Part of a small language model's weights.
Size: 9 layers, width 160, 2 heads of 64 (1 for keys and values).
Architecture: rotary positions, tied embeddings, attention and MLP in parallel.
Training: a variant of SOAP for these matrices, 134M tokens, 4090 steps.
Each number is 128 + 24 x the weight over its row's rms, rounded and kept within 0 to 255. Layers, rows and columns count from 0. Numbers have three digits each. The size before them is the row's rms in percent of the matrix's.

# q: layer 5 attention query, 128x160, rms 0.106, rows 0-54,64-117, columns 0-79
# k: layer 5 attention key, 64x160, rms 0.0956, rows 0-53, columns 0-79
q0 126:075120147111153157115122172167122146123179120123084125118154106106101162113126095127150133145081119161116172118140118079119135109134113127109127120114141100132165104138155142100098130103092135126106154092154167137130131130087099113107132100
q64 105:132123174120181136129136149121125138033108151134113122174091175132115129150139132113134111079106157137137132119104101133130126150101122152096068133113124082136133138123146159125125154134152157136106162124117126133156142154117103143087154160
k0 092:121114105121159118130107114102134129152150134104117134112086105079094163137126142114121117125103117118115100131132085111126114153064100156156079121116116135164144124137091141130137151102153132144104157087155139127171125130109110182120132066
q1 107:182151140143132118141139104112123116117083125139153142156118147185143076162125174115137140115132135153135098126117137161112129154125140141141063116147102159140125161117099095152142127150135139123146132162146099122129140147164172153112120165
q65 100:153130164145102170180142148126086118127132178157157151143152167159154141135093129163154148128157174122164116092157176149149124146147149105150127139167149160117108124131114125150130134134143150142194090138161122149118136114150135106154132154
k1 092:101087068115112122130088121114095159119114127117112104106141129099087124102126116141124115111132120095100121101112113093107094120084078118100090097132160147116139108123137140130105122133124135139123158091083119115140151089099100149124139087
q2 066:064123093138136122130125178150137135127161084161115096108090108088123166140115113135092147144160092153143154109166106127109157120144103121134137096146142103131125126124169139136137140123099144140122172107098135165122137113117117139120092105
q66 092:108178124100185099137074111119139100109122104106092093096112123133132139120106135120142115125140098140086127150137086094126178130100126109095101101107128089127107132131137113119107139101147119094111144115151134119126130119110125148114118125
k2 117:140165119129145126124123156132144128112172112101113116142075137117059183124112129117126100100110131135117144121120102085135085154103103155109076129134130148185105129127131143102125131113118126119095155101177097164128128139125134177097117114
q3 103:126136153114131119181136107085189075109114162122090139159111171141150131130132158135151116138160190098139151115091114150123171142167145126130146155113126143131104138149108116159139165150167123109130137148113135101104137133116161144161154114
q67 122:132102167116126130153119138131104107176146190155143156174176147142161109151136137136156150134142155137142150126102144139100140076145159120171134128155166121121131138121128099175152095159184106122184148154110115122128098137145156090122115129
k3 096:137143134154091129148127152137082160101111129178157121146139170165156104110135109126110140082141145114128154137132129116132119147146132080110131109169190121122099170142160126146101095155102153148175122106074106156145120131140085118098162140
q4 085:108102140099105144138091124126115127113110111134162176144144100147140119092180138143105107148124154101146120128113099090123132165094099100110125134090109147128134140130096079142174147137132115141104104130193133171164134142138155126141122157
q68 095:122111116125112125147136162106102119133121122133133115140129110152179120142123159123111199124099145179126142125167137086133181123167149116131179147151153130148130157137141133155161122169144103145151105167143172149164122153128125143153122150
k4 099:151139171115116111125129111140141118128093145128131114107138142124167082103111141114156101168145101141125158115106155168192144105175159099127151114104159151113127143173157156104111125123153170102171143136115116138146163150159101122142133131
q5 091:180153136094133144194142113091133127128114166134080165184134147146151095106111122105097157141095174143128120124143132154146133151113163157147117103096112145155109141140112109185142137141167122121131123136146122080143106119202138093143134144
q69 087:132100126112146158209158152108109128142133161174118155155134172153125158160168119111163134144145152136158139091139148126108146137118137119143152134133101128112128158134124157156159136119169134124161162136120123096133112138154149087086156102
k5 122:171144171132098125134147130120102180136144172178170119147155121139133114101171115125142155082188155166112166117117138159075136143134128098108138138182110126113135142115123154128132116156120140122143086156095109156124170117126163119144108127
q6 116:097105111138149120134088128104069123105139099117111122092108115089137147111126070129102112121115099071119113135137075102137088129123140114121155108126093110116122124152134112138111101117116118132113143098102105108164087100112139116154108115
q70 098:090137105147121117087105134134094128089083092139093113095078129107095149129124120070117136103106114121125102145163110100114079153098096130118141106096106146153129136110117124150087157111141152118074128111110113164141121136118087124130109131
k6 099:132114128139106121138148139124143134177111106087146121102068122160145131150122156118132128129146146161045186149100128090112154125127150157136130120150115124166152099101158127124135154110115105122122161132171116156120110162116146146109112134
q7 089:126167188142127095178149125144156117130138138144132130161125166131130115121123149104115111103140144158099147105112096129129113125133140162149129122147171120120100123175155100185160112157147157095130155173125075117143099093103139114168184135
q71 086:154140107152132136147137151094118139136131104196111142140165127132114159116129134156202097170132117120137134152141130124154149162118178131098159118152154120117098114124153117129145153125130118127125136159116160142147127165128152145114139100
k7 118:181168148127125113136117126121142135135123174155133102137150122166120077125141161093112115112133118106149154137138131132147123176151117052109143143115158134130130166109114144147125144140144166110133110136098137135128153096164124129124086127
q8 080:136115166122167126162132148129157080116128151148093158159118117146151121080131106148099159122139151131087125156141125152133142131168160129108125104115085116094170126125134123149140107099124121122119120148117091146113122124080133123070095099
q72 076:136100129140173119158141115156141167155159157126116128156134162139151104139174112144140148146171137172090113116114123132104142130122133100106139130110132138155157147087081135179130121155137112113155111117092146103139134071136095116120099107
k8 098:141138112141162114137130094114161103164122163097177175133116172129127145175126120153119158104102132125146142140124104122135107139091160143116140157139080144137110130151107126122132136143137139122110157085182136130115144122165163153144145146
q9 096:092116094143108106085137114136109127158179097141099137112112108084125117155148114125120086115107092100097115120147105092103097154104115137115120120131125120129130129139117141156133086104116127144083155107111125127133126095124137155169134105
q73 088:077094128135133138096133131133077140121132114120143120110103111106122125109120097123097089099081127117111121100144125128154100144100075142131150065111114158119133119151108140100084127152083168141093139101167111102113107089120165129117103119
k9 144:128104101150179131097147125122161121140130129102109088121092110120107181133133092139112162128083121126160119130134140132119136067126129146114122112129097102141120120106126136104130102120118113121119141100184103106125133133109101141126133128
q10 116:136131150082151141176117092162139158113077104116192118169108128143129125132092071110127107121110118137151150075162109146126136100144101125117114093111097114144130131146107085113086125080176129082135126126123152119148134119119107113161122135
q74 088:104092137087090129127149121116163118137079134146139119147134123141121149129143087083106104087146130104143103117083091101093091151109163099136104105162106085147094149105172101117170127179153114110125127093084095141137134163127146130076135139
k10 110:131123141162142146121159125140145120128147089069118086089080113129092123105105098130163125159108135117111094138114082078089098154121098157131135109130124134137107122123112151125142089140108122125094143104202143106139120152150118142114160065
q11 107:140081112137135128146143147142139114147120111137126141088069098129161160134146163115133134130104064129111141127117104120133110101139108135174141146108154113142138141165134098107095126120120127137154107108177131120140112146107117139105141117
q75 092:111122137154118175137153180133112128163106130140119117142139141128118143130148114173127115128118117097110100169192159154175103117098177168121126139118101150136141130125147147091114100117102141134096169131110136145174156201103115153089118157
k11 092:125111134135119159115142170127102120079115121106120148177132126104132061140097097150137083116118148121110144122122137108146073158131118141091159141065131142077125138111098187124102136142115150104139126108145109158139139119151118140160145129
q12 121:133138088118129104060174138147127097114151152105107110144133080136095122101138097086133112119135130143123108140117136130054111130142140123135105133096114146128078139124152152133124146095104136156086115164095106155130117100109141154156159126
q76 081:117100118166135130126156108099076128093114136104109137072157130127117090137143091131117125145100133092074140122096118115138144132105146128156140107124128111097165100088127097150126148154099133092129091141145155124156094084150090079113129099
k12 094:138121111126132107146114120137141114142125109107113161159134116149139163110148163124115127152118141139146157115123094119100139151111124144098092132095126164095119111139150130115131140147174149128144172128077152130105094144144105081123094170
q13 120:116151092168135099107100153149143169172138093142158153116128111158140096104137112140135122166128122145164107112117158127121121073172099148112153127140159123149168128095114070139098129051101129127110179128138119115130132145101158095134141165
q77 093:089170127128078147146148112151071123139079132101101125073115145140136119091152132094089098130113152119151142106134151147120109080100087133130133086135155136099138164103125106123084136128117173121122149108164139141157125135162145104090150175
k13 105:125145141079111102123152112111150107127129166151107114139108150120116130113080142136198179139146123081109095157109170090112126148123115098114125165095104130098113115130122119115107127111120114125151106134078157089097138097089129136144094109
q14 106:150116121129133125128109114126087130132103084124138111146151104136134132114140120109128126114127131120156129174098154179077133158117141143157133141121116141133158112101117127152065153089171149141104134133138098096147106139114148159158102103
q78 096:143190125162128135083122113166106151118113140132143115104090102084140126087099174136154092126134145144130105196140115155125126147166133144114176120139143135130141149135145105148081141113132216167147101088116133128136155121112120162156097166
k14 100:122108142070180123117140159157128170164114103102111102158109104116170130157129119147152126138133108122116152113103162137173097102133122092134106123142148077103150147129105091112153122149134108160099109123092138177102120131123134113122094078
q15 116:128111160143138109155074111102186116111139122122126117156110123110132124098100132101079137150118112169117126092122099121133134131114082134115168141173119106156061147083148116109129126160120161081123123137094132127147141122099143142150142122
q79 085:090159173140134126112101168126110143135143104128166142113154157121136118164167117170096111099120137138151118166115148122148124125135119129140061145127161148149113117114167156156115156094134157124159118105142164173100147126112112115131161145
k15 098:123145101098147114114165132133085112138153115106140142092139123140151116107093106102119102105156152105113115164109109115126121162153150111141086132072114134154100133126120116145104151151144141131180084116086132123100161128171118114161159103
q16 117:112126132127149126145130122129135111140102125144143131102111090147137166121092154132180124132125136166114136171149167120147184162162130067120112113165121121112129196135115163110128159155156116120088125132118116124148138114110129085142143139
q80 096:122152128146173109132105160126151126088095112150154094129099139169149117127115115174137136115158110111109125170113154115133157152103137131095127118114174162123129146105174175102128148144167130141104107138121163138162083148142129114128123143
k16 097:131138142135124144099168111139107107135095150107094130149169171134109086119138114147115113133128062107138161082162122166110128128108116068142122124137143156116115108147125100153117097104124143122147142131110164142097133141135146115121139136
q17 109:131126105164109125110111094127106120091105137100144109141133162134140127135127101095112090155128178086101143083148096159147117137102089140102156130115140134081162132136094163135066100140139102131084105120108124135144135130155126131122143141
q81 094:159135100142150123139103134123106115096154149072120100114141145141110133129130130140112126123164136115102158083178130125099158146123097153084120102101110114110136142111140176097130157153140090098096109128125163163145142111148138173167120141
k17 102:103137118125135123149178140131121088097104106157169110149092130128148098075143165147147135115145134110175132153105157103136106158124161127148149063140126171158092171163151110150110128105129154138151163147126133123148131151119152113174073153
q18 113:147080102175125119102173127122122114092135098079154121153153089132145112159133076144167120118078133165138095135102172122139082092177131118133136114098147110129100144165149120163086116099124089118112130126116099136111144116129144126092125123
q82 088:115067131142130114145110136105160078145143143088136088120146162118166145159138104153163141099161132135146126093155104130117113085172109121118149132150156103097121121128129102163115159103128095123124156114122101134131104149136132142095117131
k18 092:112107143104154131132120158127103156132109102106103140096119135120112138103125113152119094167175090119128107114151159122112161135116129120131152177110142136092159193141109100126187110136102122155154095118153068142110084101112119109173105127
q19 106:146126147138111114159124136156189108114158180141168093072125163176114137151110091121123157153069118168120117160153120138165146110112127121138133178123174125131131115105108161128136161140105118095101127088091125137123114130110148128119131142
q83 095:114111130140101147084149140091174119163119126133142168167142098100125131115158128127124097125106136143171125114107127147121109092107146147156133133116047143099154098126122182141140149142128110158121133147080135114155074132194144097136145130
k19 095:068109097086174122163168160176073169092117130059112129123112095101110104124107156176101108103128156116124150138131114129101115123131112124113086117110127128152117132147124118106097105121165134157153163123145142137140113161096129138134158127
q20 115:132130173107109085171116152095152073128094119119128136169097125128096112155131124173121149140124110116109081125075085153112147140123120164125068141118109105159126135103105116103166094134122138132130108165100115098141142120106120136141147126
q84 084:145142165140117118159139150112109102133101143126120068140152121144106147176141121126125145095140117124117160121102129138070162102151161140136131124166146119122140101100131128111175132119179111124126115136066186134152114085114140113152125090
k20 115:101071104162162163109138107145160158140169110120120122137106108110101128128115148114122127140079143122118125117122135075160130119102092171132101110117090131137117124149124123134121165085156152149110178089164128138142164157091137152133123104
q21 110:159123111178161136133121120111125119099139105118158083175176145137117134129116134164151074129125086096122126190143136100122144114163133143124128156115104122090119149072120149110117072151159122160137169135115132150122135086137151161142151144
q85 086:146114119074134149085202141114155162105152116113103080105147086166134149104121121142095111125135100099145146155093116121137120150115176131123099105086080114134146088119138139117087143108172121146092146158133124134120129101101125121159139137
k21 097:143115173133108154145084135091114077154100092131122166131135134106181102096158142119196154121104143120157139099131132130150165078143138125142132116105162093122136122159116116153120178098094124155140081114128148128155161129095131154178118087
q22 114:128125143128143157133118143121106093151072101128141127087121100139148111142201138091151097145126140112115160114141075193152129084138162119134157142105117094133093127094114113136140124121109104132128140148145137127160152155115150157144089142
q86 087:150135157106103148123095131131103131126132102111135166166128160098104101121119145110127166146106114132132109139107120149068127102143125109114117108115128095110098142106132120186101106159131084135142170093133110118188128128152191119104078080
k22 102:090136123113151109137098118152138141153133116126110092123116138144155145148123121165142113163111126108112153110143173119122103163117058144146147088107108112091134133145128130127120129073136090110125186143166147104115099130134119134165125162
q23 108:126095122124132130143121165124124115100156093135112155095123081145092103093093142126128134129116129107105155134146124143106085155113109139124120126161075166096142181154136156138165125119134118096123117101132109141087205130189152128111154135
q87 094:113126132113110147102143113086141154152127155100120152093109141109109129082139116140117086084074106105163049057127116176113121130118137168163084152126174060130142103119121155137116114122117100137110139129124131150138153151121140126089098128
k23 103:161145141119097104159162135140105153127137164138133116128115123123158119154136144143102083127133147151085139128124118110177125092124138090152142144152146126070107143150190153146106126136113149112137174131135156110143096125123133131181149143
q24 105:119174141165135126095116098177101082107116128130166139108116081138123132174126118095077157121141078106111118110147170136178138104115167117115154128152128163143117109134119093088144111111127105125110116113108125159184141114131075147106087107
q88 088:110115125167138127110063116092090138130124106106109117124123120180132135173169130149145132109108130154121120105138121115134100119150136160138167117154155169107148121115119126128097092137150132140131103148105134151091142108092157172120109140
k24 092:149113109121150128181136135105132130151143117157129137077133168120138101102120137121162096153121109112114147125100158110089115163103096094101113143107111132161166144143094154147123140100114130100116125160152164108114097157142148119139158099
q25 117:130115144112153139128142071142147093136077080095149081163111105109138183109108127167094119135153110130126154092126114142154148130110069120144120086100158172109134143151130106122172105110123078109115104120120099068133115111131107143121142124
q89 081:124148128122124154147094088104138050159121114133135147116129086111165129108074122153188120140128165117151115146135170122127136148099084117126140145173140197093070113148146052111142134170161141176105111134142104122094148110135128120134089111
k25 093:166106156150115108125127113101135164116133162105105110118119063122140126161131125118106159101105121130144122121154074153098097091145138157145126155114123087113140139118122123180078108145151134102128135092119121160152125121161114131099120134
q26 114:134160096141120136117146145128109155166137146110116144108156116151142148106173178105136120125162155160142156098127151114116127147139168113133147112090147103110122098111136134117091142125155144139122153069140154139130118170149086160151140167
q90 087:137131101147153111077129139098164119087121128135098100111137163137103095131136085112140120097125110132134091149106093127101085125119124164140102098145102156118133118139103134105123137127140162133079177132053104123164135150137152104130127122
k26 090:142122158148162128152093130094120163129122102146157143091147165157138130089139119126089163148099190154139124108129154141138077151120120091120108118143179161141103152136101135087136103113129118169130146129081157095106130117132159138137134146
q27 098:156159160119124145125127166157147132132125134124143112148139089105144152109149096166118150162128092112129112142147101118149129133152142077113152112139150105137137148147150144119130129073114143152147153167145190139179113146150133119103136136
q91 088:095148109093158114082170161178127137104108097096082090125155144123136107109168149092125136085108124121139141169128177130083102104125091120158136078131173109129198133115144114133107112132142128100130146145162143111144096119129111130126124167
k27 092:154090128128111138134132137164102133141143131194121106084132175120154110105117141107166132125130107134151128128161160111168129133124098124154135160139091130160134091120119155130102107155172118119139124124138113128141099145116144146103152117
q28 111:119146101126115147130124148136106119140089112111149123108154159119122128116159122135167177149115119163102151118114116130083116111111123129115083141114122156087130129127115135157086127153100153103118141120175090137122131134127131121142096105
q92 094:123082095106133127094116145133135092115111165106122142099142117120117114127146104161132198080143098120133170128125151150104126049135146125140138126147147105065116124111143136121108113149132152082123102167137121083189136131132109149193108162
k28 103:118173155127099128132162122191151168144105103170135121140146100127189131129180135082148071126139134103112069124149165143087097113100148122147160115147096140130135089176093098108103140121137138136127120090137135123126171090134150146112131125
q29 112:127143146102133136171136134074155126149106119103120099146156115155075096138074167116112103119105135160125125112108134107136138072148131128107147152128102083154119121145125116141116117128125137106128113151175168135138079120141102128131124143
q93 084:122190132141108123174077135122126178105139098180118099116141099129096110166111157089105105110102180140133123102165118160117136126101134121133121161136098127144132108176106175140134103145113140162151130131145132120123136142110138154138126124
k29 097:144151152135123103098121142123072105144126142120151134112114142124154140160162130165104158129104143100162176163156132146108143144189153155123093119116123117097169115102105088125155095085118093144057117148105130141164169138121122110138153126
q30 106:110084156125128139140142166110090147147105148110116157153116104101102117123135129090146108134137159097117154122144122108170136168095122147182165129147120168096075113102135108144139090116118171130119106155108100130154118111107146117125134143
q94 084:133176109100148141168114160126171111117082117141107126102095138171120142133148121079127118150145145129087118114150140143120160204122141164150178133111135122141138111106142094105122145115124158147158142082090148137130134123175143138126168105
k30 090:129127121134107080111134140099100152165152134152138131116138154104122105154120128128109124122099117117127112108144183141116131102112149112084100119109113098148148172122162169159138125083130102155130125182128123173123116157164102108100100093
q31 106:151144147151134108135131099106141107173097160116138130132069083121183114149137136112145185143091172121149112166138121153095126156162089102112152151119116134129160139175093136120128113119138123131113104107136142146077085100144097141133153156
q95 087:129100133115120132136157125140093167144123142116105141133130140134136133126101179138137193111119140118154116157114132155143157130158118172105143131113160125106168082125129127159167128153181140135148106087124143082108137126134157137158160113
k31 092:147065113121166147129144113077139127181138114115105121150150154138126136135133147169150125122121139144121119132165136113104113124089142121167145108114160099095134107122159164128087157124104142136130108109194141131142126112107113133123136123
q32 112:138107109107132118136122130153125086131130061133123132101133107126143117141115119144124167134150134132134138128169128122130117180100192119135178135139155136129130118148139129128146135111124161149133133113120122172112165145115124100121091098
q96 083:110102179135128124139150113135133101107139126122145116060116127091134110143145151121128132132148106142136138112179132105108144112127182140111143168111137104167138144160143113110116120112138123070141095091121167112135109142119119097096167157
k32 091:097103137103110144147164156108154150149125176144161111110152159096163143102123116140153118123113127136124123103108146139059101120165181127160167156126116172167146144127127127135134128143112144114106217098127131124144152149143133169148151114
q33 100:111152109094098163096154144157133182123144133132130106153132074127139158163159132177112148130066180149121156157123110127147060099130135106128115175125163112136112115119107097146174099127124141106165119129144134125181179172176129114115122116
q97 085:144137138136096122045110138117160138117107138104120135122129148139137118131124108160141111185083133148124147155137112143089127165138154149119184124116143159108130122130115118116112145098068158143119118123142116156106160105103139114150173112
k33 100:136104151131124103143099126087119136138125145153147107141135120157122090123130138088140109125167133117139137102121128166113123141124122094170149115116095133105108162138112119103119106133125105125141116142062158114081151110136112130123110122
q34 101:174126136139123157110141131177162104136127082085090135100125146159151162164154124100164123086127093136130129107107126128129154128157146157079162098111124115131091137131124128132133099130113106115148129140125152135136134128135109129190098116
q98 091:167125149134146143116108137159200113128105134092104115145121132160113129110103149153149146171132097156103140122107171129124144124132129105118118114102144130138109105147144127085174142100137122104138130090138186145173203129154122151156139153
k34 090:127115138162144122120147090174115149116142111156133124144135121166168144128156126138147158148173080083123133100143097122090118129084164058118151140146138096127146118146114127118108147124164186159105118120121118069141068105148136093097127158
q35 118:175117138137123104122158088153098130101149107135138124115101161093154055139135112145116120126093131135134157131117148122176136078124106085131105128123134115094135126131080103118113131162131107118136098106126119105137111131112122123085148125
q99 082:128126118123071144105135166140094140113088134119085155118179115115156138145168120147177183116093129110148122073139112155120126149108131162141170112137152139122129130145119126151119136137121120116134131119114124134106145129153113084135136117
k35 100:130134183109146132128111175091166145107106109115154103128101137125067163147097131104101115131099139131131107125135101115127136119101130152125138127102090100147090100138124106132103142069064139143118159099159168095085133104115104133134134107
q36 100:105133145156156149126143118122091143158135154147128098124117123161131127111127103135167114118141131145100150128133087134158116077075161130104148136117154135133147130124152165102164090136161110145147133120138117102081140106160152157106112101
q100 087:125149128169104096135128118110114163119082111118118140077111083127134157109139127120121071113100135146123145134123140143093144127139172139149164154147153169124131108145159139141090160105115138109132153134124079127139147119126168130134099171
k36 087:123100139101081121096150120111128170133122087141147137130140137117161143164120134131098138167136126165129147142132110139119094153078121082151085123161118092154121128111099104129184109143072120131171141171068156098134127140119145158159097091
q37 114:137121118124135139104129156126107128123063156116128129129165107099142127140108121084159147127137096080098148135139181136153081130117134134137114110162118124109110120138128165128146152151136089144151132132096145114103127127115150137115055149
q101 089:108155139118171106144131142099112185106089143137140124102131110127121122109104106150106125156122092117088126089146123141128103136115098117117051112110122149159129115111154148150141123097157151163132130125113156105125117137114109107110114107
k37 098:099117132094133140146132099164111122102147136111105099145118169140105128110132141085143114140130167153122141160104131140099174107111124111097105140141178081117133115116088126096147097116103091094131097134183107170148137158173167125114149139
q38 115:115119129122114120095136093126101138142115136130123130135056149134117137126108135136114106110073125151139097151101137100134189092178169095116119155096138165088132117127129169133108091116127156147144120134110133119121126115089117154122126137
q102 091:119139124082164163106153078158106110143163146145097100134082149109126140084116154129095112116126099159143121140122109061135100158139115105136137169113173115125125158166139161107117142105095170111177141138156108118124138111133135162124142139
k38 095:143148140167110114121156169101143117145108132110134139126118120146101085094135114112108163105095142149143145138125110141130127157134097131146140140123131147117140098141048128168144114138091143201132093129080132138173094123160084093140142135
q39 115:145101122119147154098108104114172150137147102160109114089141164117145149121096130092091147128115140120103095120141113136125155149100147118128139127135145133149116145110153126114136161145140115132107100125139179119184171170174141173171114119
q103 092:117140087097157121152155117127134172140147145121110115118156122153125117145151152103068125100157132135139141097097102119112161172149130114116142112095154119128139139154140152132139120119136129121110103150155121144133177124100116152144178131
k39 094:085138120131123124124141095165141085113139129138189124113107107097127154107145116090178139140137134145159142133119149167094104152146099125147090153116117067069125078136108119124158125152145164153128091142120108113140148153153166154121138098
q40 105:107144171105142167186099129124121127143130105110086139110129118129136129130148106152090112110163118120128127113146148132115128171162078135126133145153126088191131102108168091126138143138125151120144131113114147091101148101138108151091118126
q104 097:077101102118125115117121117116136152120082178147120115136163144113144133106120137120145127132088135139121175127160148098152138151083140130151177088123114117116170118132154123078139121141150164113140137129095118114090145111154176113122103142
k40 103:152176134144113145129136113119118137128155127124161095128105152108100109131094113099177145101106070076130137112119107142131111106115107140147083126103116157123175099112138135074133099104108143094108104116131141134193094114096126123147115105
q41 112:123120123155142149127168127141119120128143121120121199109113119157118143128094147136164145105134129115083112101089136139090134154143208099087090167118150161135159092180154129153162139122138101139188104114111126135143105164112190135146160154
q105 082:104134110157132094135125116129135144134122099178166131096132105162147098126149134149124126085158177121144153137138124148123118128121135146125153110122114167101158168141102121164129127155125112146155147105142151136135109128129176106157096154
k41 092:152101079117163121123111055099123101144123155088109133132140074105136089127109161170137115142127134129132098149134125161139126087087100156135123113141142138136149146115115093116134110131127140138137113174137126104085130103149112123120152128
q42 114:182140148194097147139116115129143127149132130126141133150159123133121121101181156171155141177137157107134119132140133113061105128122126094113124101119169122116103139118146177127158143163147118084136084163134120110132126126116109139143148125
q106 082:160113122182098141171124148153099126141119149136138155119125162127128130127114143136164118139113164134153167132145134116140127168093131161148125149107107069112150154121156130139146135083135109141153115141104179088151144102107127104120155101
k42 102:135094109132112138121119148092152105095123085092113100091127170100096156119093128155133110095112097159098148124167109174160171129133150135126156148123093119137096112102132109102060103130099133120103112133095066131164141132139132163140091130
q43 102:142083136134165122071094190075147119161107090110199128106115133110115117169123109135141158119121114127119141110119141151120143102140109110122132160142144109107137127142133110133120085157131123132078148138180108169131128132146140114105105129
q107 094:130128105133132138136140140114125122124131108155140095157114108161161144127154124154123092133105153127126126133120118099146155135147159101139078107114132169160109143141118088121134149129075092138131124135162109100071090113112122120113157109
k43 091:134170099113120117168151101161142115123119140116145126124157153100095082118156123137121119163084149108125144181149124112135123161139174143128146091119159110124130131109096166123121134127131186064130065126094143143111127105098138137151117121
q44 117:133137123093171136155092094096121125134148127141141177123107095091108138145120131167123158173098134169158111129133163133115129112124100132123136136138103092147174065132223103120127148143107143135141144159124135160110145134155125151129121148
q108 086:151100152126161101135132123106148169114119125151116120097141129112121127121141146124088117165110145098087187129096132135125116114146131115078110109155086120097130104132160106125095160153103139151099185120132164112163126157118172172153161087
k44 103:109116159157103138125130133137140090120157124192158105155202114128173139150106095116142143108123127127117126134142104135104144109137137119152158092109131155117139158125149134192145091092123147123109110135067105156120135140156150077096118130
q45 122:094110094133138140152137157129107114159108128149131133124171112103091132110135092099125105123130090092102127102130114129093140109132102148114181148101168134142113123074135093124113103154148075120115105132139148159162125124099132104125128090
q109 080:108137136145127124145176139172128130112154124142121135113100155115142138178119170149123178139111130169187116136174169126126115130126111103107145115126137137101122144132091152137135158122157133139141083141144142108115132134107115109157161123
k45 093:125102150109106149110077100153101119106115100154163104135139134147095118145121133108090145121174145108136122091157124102146159158148105072129099109110107118112129144173129104091110155129144142088141135166150107136156122102167148132120113138
q46 110:119104112129105093122086125148121131151148162124145130140171124144098119146110125113167130185106112124117150148153137139127131119066123128127115119129123110170084108134150118110127125123096152134098089119137169161164133139121127170106083132
q110 087:129156098133099159114113075152138122121179145165174115174154097159146117117148120097093123151133148146166140131097144089132157147141139150111143151134154118118132100146165167127188137154116160088106136096145146115133123145177133118119103120
k46 099:091175144131128105148112126163155167123122142117135148105123141115152125107184146131193139079127133119141107158112145189119132161128121112143122119109097127156099142130135138134129150134142154097137123145160106093065152124132141057117125126
q47 113:086136143113150104139118129160120094147082152147117092165159141151091145122141121151120131118131117141149118126111129161140073166147106114125118075151071080100091173141136125102100142164139131127114140143157084119141095157111100133147103169
q111 079:140123103095161130084153157159160123155119141104160113113122164120111120102107114121120133135129141175128107135183157139128151101140139133119090156086168114152120138097121128124148129114132142127100165122134126105128116176161184165149106151
k47 092:148137145149153132133167131136109134121153126150132144117119177164106114119163126145121125152129106108117124131109129107132106134165103141138125140151121130134134144119141119144129156114167112060142180082100133116120172109153138117112135133
q48 097:145116140155125121140118094134127141157175117131067141150141129134119102175126155123112118107102116125124165114122117126112107105143148093102139173118145135159168119137155084123143118126111135151134153147168133084111111163145152095142163136
q112 092:120176111105146135133157131150141176133178167077122141121141130164109170142112145157106142144133123172100130146121111124127127169133151090154102169108171128156144157128158130123145141111176082110122131150094145108152125163149144152114095136
k48 089:139154125180092164130135140146103114142092121108092097084123141129149132126134090106104181093114113112121154153120126120109146154154164136152101099123087102127044138095141151086142136125113153087116113143130147138083151095131111127125131150
q49 114:141071132107166112159125105133138133159111168158092132096121126125132126136108165107128129091106149137122127147135109107144142152163118164111145099123102130145175093169111116122105121123122163140173077142111156085217108145095136122134149129
q113 094:139101126141170135148145140095057130124144153111109128147131139125149133149114158127135099120122082131119125075125108150112091071136156164127094145121128105117159127147123132089130104160104109129153145169146167097142113149116134101133129105
k49 108:071155131180139134099134116134131106113114095101125123147113139142090102152132119138123114066108149081174154109174169117093130087114074115145107137132136161173088135104135154078095141124109097106070136100147151161123135146134110142095157139
q50 106:141078145133132176136141092087085098124121170111092108126160107161095138119154131122168206129129140126124157109131086130105169125155111121124166145148119165135137122087119147102166130136128119128115113158086129102115167122189117145094116146
q114 082:069114125122153098085105139126172138120096087079104089108115148162116114146139086089145125108110126123125099100124128142142127111162157117097127107161125155126115152135132134131149126106114119092136146147118123151093095115170128101126130200
k50 093:126140120170194139139130127154149170144128125167120101137153139102119188138177136125105129136150102157122161167090119132113115167107124156133095145115095145098112159163141152093093102122131116111091165131175123146113100169137107153177181120
q51 108:152205179132081143156103113096134168103155143099108128119174109114152133135133128125127143080120111129085075110120124119116148123091122140147088125113155146121099128143148141153100132149131138125085096118149113182128110131114162127152152124
q115 090:108139116118171165085139153139126134110121144070162111127119131113076132122108149140105127092123136129118145122127132157072121110147134138116145144175142076164122086110076109115124125118135118130122095125067094095118132105097151087112098148
k51 099:169125091136121124125100147145117132139111064150098133173121111102109112117143113176170129146163156157130109090135131131184110091167140138113143121085110090113106109082132166110163137130115133153108158101116116097125138085107135114113118132
q52 113:153124121175139151155145151094105151125115159130175109129106110131126118177142126085158107121120096106113120109158105127121140141059140121123130172144124109147098136116167155117147141171176132148146118144164145085133168145115123139066118136
q116 093:149142121044147132102153142158120133178126168095114136149127140130088096117140133142138121106108147153134130125131097103148114119145146159152118124138130140146131130134161174149103150131129101065130124170136128114131151151135133153105122117
k52 102:118154132149083120135104162151148161148113107123101152129104191138115116092130118095124073123114163128154142106101124118145123101130142097143094091141157118101146121133145105161117102138102161127141144146112163145098147116130061159143166080
q53 121:125149152178113164115152109123159181147152084044166124143123106124095150107097133148118114136117175132104120120098105130114138152129171148158150121130151189118142175098175116140087125136121109171133090128086131132142142125122123105120139134
q117 087:116086133135120159105121132145121180159071122176137118115150134102126155145119158118152104152118157161128122169103146154113103104115152095100109138112110137174121131116166119160103121107165112138120173136147171104103142138118117131151111114
k53 103:111101125118096103093142118133145101067132152149122154155102150102130109080125122162141157115165148132164087145133117097111125096130112137130128140142079141122153120123156138143146114146102134127115099196098153135118137180083135127114139126
q54 119:105110138147097118111135139114106177131150112117131152090143143114131133113108086139081158114119153134070125113124152138155130110200133120138129106102124130136127113106123163144117133120132184106077158151130128132144118161141068096173109159